config = dict(
    rope_base=10000.0,
    tie_embeddings=False,
    batch_tokens=131072,
)
Each number is 128 + 32 x the weight over the matrix's rms, rounded and kept within 0 to 255. Layers, rows and columns count from 0. Numbers have three digits each.

# layer 5 MLP down, 384x1536, rms 0.233, rows 0-131, columns 1488-1535
053137174116181082124167049103214138166114194092151135145077129102072113118076117089169131106095135171221156147133172056142137083143099101186095
097123129099112137085103128119133106124108119223174121142208111171090096119201135184089157175143154096126105146146130104132096167156110170109119
095130149126076157155128140113150114124118075132092085151053081147167139106054150141119152128114126092089067106165049110150116147144083174159132
157168152155128118136139107147143132142096102124141066108098164110147094100135100148117117163125113138238134169160118120111136129148087139076128
128117114187168104192116121140155096098093143158128105109117179115129182102115084138153058084142108124144115123120170136150120186128145175145155
091074185120081101127146141073119147123099093108116145140114094140090113165096124119084063132129042118146107134154097110139084126144142127164120
091102150171130141152167116104164108155109104214149138120097119180083144117127167165092227121127148195117148127172100095118183093123137154154134
132053094119148166124166113094088116154132104193122104091126149099120113128123121167154175173172079128229105158101147173105067138160086091140120
119133117178113130114187149094117118120157099080139108146168153093151142109119131108095104169129152164044102115135132144101072102127123134145152
105153116170079150149103174165112145089125128094181142136146110078097141099095143166173152124143160121131152125141120172081138148165180122093116
046175155107205196017108069170099126124145092185125219069088112133115091141159101081106154112096117080088121112150098161129092166066125082122127
079098067113126136110128081152164123130138068116089115082115124059145108122144129147145145131118172109093144144069106140174079151176104139102144
131147098113104099146152096157177131090117135101112094110125170141201072124063139126153148123086175173170191150145087158152124141116106149144182
112158135125124132109120162174095094160084077127074090087176093074159146134151101139156117129129109122133085110135116101120110143110056139148133
135149112084176122128160114090145146183115077135136178136125153141121136125141158131146144088147129175174103182165140116050180140148126168119084
081110123135190160104144164158115179129152091174138172072159122118103183169145120147128198123165202071204140172134105085111084134082055133097107
181157126119120132193130169099150106106137141088069101155109135052138149106105083133146087049114177163130147073197075109103084141071154114129122
143082108122145138144161125082110141081144105164114155120149112096116147135107129121118101102141109114175098128144134132093120184150072149076150
147127105146159071065096152126130102150188146137133135121102112145069127103131114128079107132154148103054109145146109108092128152124137201095097
150122167192094110138125094150068206176137193150124133125102107129131166170177120123111105121117142108110143159088114164150144144127136147125103
114166133108153154072197178148116135126200136202127100084099062120138177099190104124136137175137134148129116117084084148126134146141141172083178
118067160088126089159165146121124151135155094154067079087159154099089116103130185132131122135124095179119137096087084133122167102103159129141089
142124153110135119151106126096163126167148091170155081129126088087155096091157115172104150104084088109092128167140189193145130120070114113084157
140117055182091088131134140115117155126149122143090108121143072095169077158144103128160197162088058195101109137063135103118125116148201157132147
189151114151103093107122134121119120109074102166124163080143110174135146097108106129145096117144074152093172132144107116070093138134125117157105
147128205129086080082110120176093096136181128076164094174162110114092129107173132158162105081116138209092137121096137102126115124148120109083096
110092109116147156170181167086104151100169126105121134111143136039128101082142097106150057069147103113079138128104144088158073133112121080173125
089169112159099116125116102105123155102100148122173133125102167139138110093092050110145117090124195128135122145175107049147155125152133098098122
090179130113159117107093159070131086102098134151145131132125108108167136099136083091099115090146088070131128123144075125150163137191195132070116
126208117115130160139163202097142081136174118123116100107108140072145166060146110172165106077110117152095113090138105085111112100087104127109093
162146187114095158135112119111099167115156121083159115092071179122175136131128047062132114151089127105122157172137125071074197116079155147134116
157127089127080172127096092113129169141148151081146178145120095139137108111086161095153151102108082136155123185111125118087153148132157144155072
153124140135134102164130155133112120102132106012137146124092114110084149131179120111090097083149190087148103072172133098117135067089107086107120
170107122052139127059125160107091155164128131098147089159139160141076157102123159147129142121100133189177137092106129140104112112145157089096107
109122163124144125130179127108093134111128135153081145081100072136155153116116111101112157137071068173118158112146131098098155122081131101090079
105156179170165157080139178103107101114149108186129123134078103179103130148104097081164159179098101202110158125116093158131120151122109148098130
115146154095148134129109117101178058126128131082117126126161167167068113191144106145142175163127144185065136123074122135053139140174159102148025
073125103150119069182179149105194155129123113126113121144149084101115156126106097124118150101179099149176135094107180125081139090171128194086094
112188085159111193086147152108128125114115137061147052136159117139111070125078120112205182181164043111212120109151172128117141109107150097160162
172141151125158138120104138152151166105087055124117212124126191197123127129124093097138119132094115115150154117089129136165146169143155125133076
094071128087098153160115197147082110129134150193123090137089172139147120140099148061117129147168097100121120093114140127120085112138106126150121
155122107182072166133107173080127127153122140149126138143109037137151099112119112096147174094120123104136100138099106098102137143174135144104170
113128093119119156131109123143122176159174098146113133106131201113037081155192129114134136163098108068085138072143181074124142090151122145090090
121152082142134109105156082215079125088050121088131148092095129182185116112162148165110150090131084152118113112138114120121187111171131092125195
122163119138162137180151082131152107132103093117136157090167140101113105117134125130160118193024084123087104168105156174141128074121197131180105
155156160147124101106127167141067153137129108167125172145090165118114127122102143159111145146141157143022184116094106149130138137120152068101134
131088119102129129162155109083139128159138109105144123098115148163135123105136147184149162139147088134051158091074127131108109152172164129182158
108135062149138111098128148090206151104108126142173139168091132152152094148112150108172101126140140111157154104135219147169159148083135152156150
165077084126091089148079163136170106161085117146136046181077073158144149083129163148109117101088136122148094096112078143096127138130172117120082
114075107134106115124058170149130171085176193212140106177121125147138111135134127152113088115172115133118144143091130133154138104118143124129144
118177083103101164119124119140148108171097157180139066129182148143177156160114068146122115181154155109184068189155095153127114105114186114143116
100122123187124119114091160141147136160101151090123136102073127127061133112147183134097110188049145113116117169108137155150150123139113126152129
133163052107144124147163150128125158116127099168101181128140094099122162059178157142150113149123166127205144158072141098070156142130155112123145
100077140124138105158157149120163138135109063135136142070139087161150072107187101119084164175171184082056127061095090117158108137202125111152100
128144124218109119143162148118153067129106080076102197139131153129196173169125156096125104160118167132171146129124121114162126094149143133138150
124173149113155161137077081117099064152119096082151144192134129152170120128152160098129101143116120056127150115110130134152145137136161121125116
101083125075107119101112151105098114099105200144073124167154069060119131119132168076128097110113166101134164099084127129132069134173136105122078
091113105144167061148116122121216133164127125161200145131138134142098136193137070078139140112082141194130153125141159133175173141080066150156149
203156128118136107175156147083160155138081134035146119132156098122117126138149141112101142127155171123049116144161114146139127151161192122099105
117132107177134125093154120139104113083150128155150133163065136132086133124126177123141123131116128125165127115168110125120084152157132131108132
135078141112160121178102190081145107142125177132146132124220110120105139087103112134163125139134135123143181124153110151140123117136150102120128
090162070134098109122145109202163126147112173151098067085154094178040136085132091071108186113119105141156123109120130191106075108164162115087094
094144165123098108133139118095201198115044147141144134127092149153144115074159120153152173080178108115181093077118163083114111080150121082147095
097153112114132144119144144164136167178139116069082161130086112097132109140095170095193088121124147130151179145163118174146109104205146114169185
118159145140175170078089148076081170108111113078163058103217158135137124064107132134090102155141095138109102182174143114133114156136148118188095
160122078062120110136139138192090128141170152082176073163177127163139154141091102086096167129144151145123133144135142177142139192140138095163143
167154136120191170185120145170151150202148069172104086134113213144099161159074128178154110116130149114136116114153050112179135116175168167142109
111129099096126145164175151129060131093129105085157152119178094083103169152128105130091149071109106077031108094126104153131079148101134117149135
096187116070108151153197116177097136134105136104107158088112111121166121120086121108134189171100211130119113134135097103145140118147133140092175
129083155132133156139108156135098093084112157151126115062116123141135159105091123110118107174126101139119134181138162156158105162109149147133146
116162165166139154135087099129186140128127129184139183095150115115180091148128138113146146162106067153114142130176139115127132114070102097168093
129183123115204116167112156169124136115100061154128065111139141114122114141146119179137114139113144143162076115123082151124122070189123126172147
163147146166167145120139115074169132167049130112152127136127140111101143116096062127098109130111134116134138098151127134170141128166147096117152
141130160110165102129103114068084110069126115076130109140073125138146112097144134169152146129140149123082126116175120110099171145172146152062074
112170137144118089140140103101095129114131074146103157123070119125143125125163087089135148074120104092106180156102142192198137109165121157112117
098170117104152104181123082186150166192161110213173109117125153105162133144078102106107137194131131122058146114125084156171175116047121142068101
139113131132150170100094163105153128084105140161110118156114089169152177098156157076131129105121167111114112136093101142099119079131127174089126
073121158108158124089134194110121144159135115132088115144074122213080132103160100081121116161168120110160073056082107155151119122124112090175045
125170076105122148125100118148170119136144117099120089090166083146103177143140151199166143152103060096121126124167064141079167049099150090136122
097221000200092000137085091061171224082177170095124089102122139118102255060250119161118107158118133169137076255033056102203169126159225095144173
168221135147135139106147126178109127122064139140175187143131095175153116181116114164116133178154095125177184147169139133134101136086195149123138
139158130126192099087156119122168158151139080092120126147157127170162105158166127146102130128155169123228156063107128100128101114129106112159094
158131122058095149137129148178098087118102141120138119145054156131167149169155177103103121100092158137168154131057153116164153118148152116125157
165118149163121139122088118126053152130093134163047172069141173162123142095105136105178150126130142122126113140106147083121117106174159195141175
132122079117127171190121112079125108062117135166142081204072155078090127175084140102175069122104045130140139092050133106126135156061120075094095
126158094170113127093098130112108131116142156189136130095159121104140160132115094122106141135150149129124127110114117102136202124142142100116140
184124122174050110095123141081081064147167087051058116113150100106057137159111084193126149068093081101151121132126058118116142175147144135089124
163141128091146155099116061073157128119113117127140176132121166147174143175087157153092141141141115108159217116150135132164146112141210131135160
162114090159114114126102094138123164097108087160149126097135134081118064158095130136127167155162140156082155192115182153110150129118132140150145
150150145123156184186098137124123110088126155168132117160136092084095124086142124081146134089115150104069170166138139149109120069096077111101106
135098156113153166118153164098155135108098105098062094190126142105160115140085182086183121124131147115162141089160131157118107113104134139082159
110147129120135155102144047079174119151174161107139169104102094114134076128102141097122227149105143114194183122072112113139111095137130119080139
138131154142113141092179077094106136123174115100105187182126160154099082138122119084112155164114074189074101126152129113138164103098167136155182
161094067089113112174098158120114181057078087136112169121097123133107141173180111127091120109115146093130120112123173127110147148126122067136081
136130155091184141092169135147224148176128157186106166108164148126088163159150136099169145158099094096181109161136112152088100075142147136126128
107096121157119159113079139115126113142157145058079102127129128146143102145149194110150152089142116080197162139081105097138107152118127109119125
066063135148164085146119119196158166133087134158129062157099150112055077086094166094172058106098148146158152165093091180147171124158139143096117
055142131187164156110141143106094141115109116116082194170190179092095120167150063096166129104092122081146143095137060136088112101112143094120098
152082148210131140115123107114141163091150115126147093158160133205174129126127152074135124129162098128123127183088099085151102173115120118110138
166111172094138122157121109123152098156155099137152033128093126110172134108174086084109065112151093105126133107191160137106096125114120154093148
053131145151105150110110119110161161122064142079164123119113121152138131109129182169150110160117128104101130188096140092062135123126114128154077
124108093077094157084130185082164151122099165157142153077096093148186163161110105106160098081169135100156142099153097102095168117137094124130122
141124121123136196147111174129102109068119071143115167152114093109104136177117156196109084133150100083040171086178175143052170141154148122097169
136125141143174137090149159146176131145103145036155136133157165160081089084132116120076122092111108120247110167144094158087049133075140094140109
081125161102160162193140144131164148137097156140125128150159110102190157144104110142108136113140146098188147139157066157114175094163114121161158
154190132153142171100108102116159160152124157085137191128157103180161165193112186174130098073108224095164095111128157173169174109097109087090060
139097141178087160170151121091162134155136147071111071141131078120121166077133120045122108117086129119125163172128141165170076161087161124161159
117117142091158140126105095064115098105076166072121132108101135051144133116144096136112090127175055103140119095086162050124128176109141098033120
173116159169136094056202103039128108086123100101099170104157130086082118132162179096079144104176132124130137175158127080059120126094119068104173
175146142137123124128124137094135120073148147145139112114114154091082109136110104140101096153081100160086065108195106140170059152123167104082097
120085118111138130151167089163205107088115124139131085086152144047131122104137119167090042114062127135044121151121160103160171130121125189099163
141130144072136112048074164172102171157140119089142115091152105137111115115165122062146107164156149086101160145148146133113109121136138167123144
128127161158111121132143106177183182086135158098187123142094143098097117127206129125103113116166133095082149102154172115119133125172079101117135
152127091114058123197123151133152143150131151150121063091104139087144143147132131133109115156144149148127100106131155124149102078097146136077090
075217122108178113153097113110130181120156152152132145109156122162129084129109124109138130082154136135105079154080103080092107141113162113168113
126123133153122095090088156142162107136132107097122093150099116154141153094152117070077152122094153138071161097132088120105097158112153162146145
164168110115122059128103169111134163133062133090154049130167044132213137112186084093166155125095104147176128095148156106178129151129126137123153
115124122183119116172160184152085186098165157156118144153099161143141117093129137130187185174049128122123120112225135088116084129101112169138104
178127114150198135068143160157181083099143185217162104147107076177104125104085152090125221131148083145149141083165133152225128164105181091128182
125098095134093147191138126122099107045173103136114179155160094132043109147098117121148158074136145161107147112115168108138149178138085131158087
103134135067157136110133163142121130140153138149123134119122072145140145143128106108110134115147121112116135116096112117103085080111143106147061
153143119153095114071098146141166167144091148101100000165077125068171148153140159116143166135195130109234129169168106128053157150153120122191068
151149057132125129108159156107134151095132170048121134089074137167110147038096114170107105145146135193179161169177129137191100147096147144096137
155143130143099128127181134095085129144104143086147120159106137110141136125098123157130115112132158157147119154139127071155091194163140137145153
132093159119152171162162178172129146137115081114168176157128147128150167109173125161172151136121111124103053124153123072095093099151121139187130
123037073121128114156116099113086091133136180159179186180164181096144156087111132088136143167098127128108153136100159140119144144153090129087071
138165142141065141129098114089119093115132140121168154106096104089100098117107135128129170148165176155121162139111172074216150088060135136054023
138123070157125117119124144094160144127099155120151108090145147144146072141161130116167194155085149129174138126146083078173098126149160050058109
145205161139169145185149196143144146157118143116111163176149133183148124143108095154176157097126092131132155099150160109110113086120109107158106
110082186131080154069130111101116139163185186106128099149129124162176084086172174086123056208096087152124112144123115098178105097168135191030167
113189093114150085116148085123116110148110132121103179107126093110156110134114115212110152064106121165124161131185095157099125127103063130104135
122145100141172148152168115098142108118167105150119038176169133165083115099061100084155114044088158136145124093133129167106154185193103125092142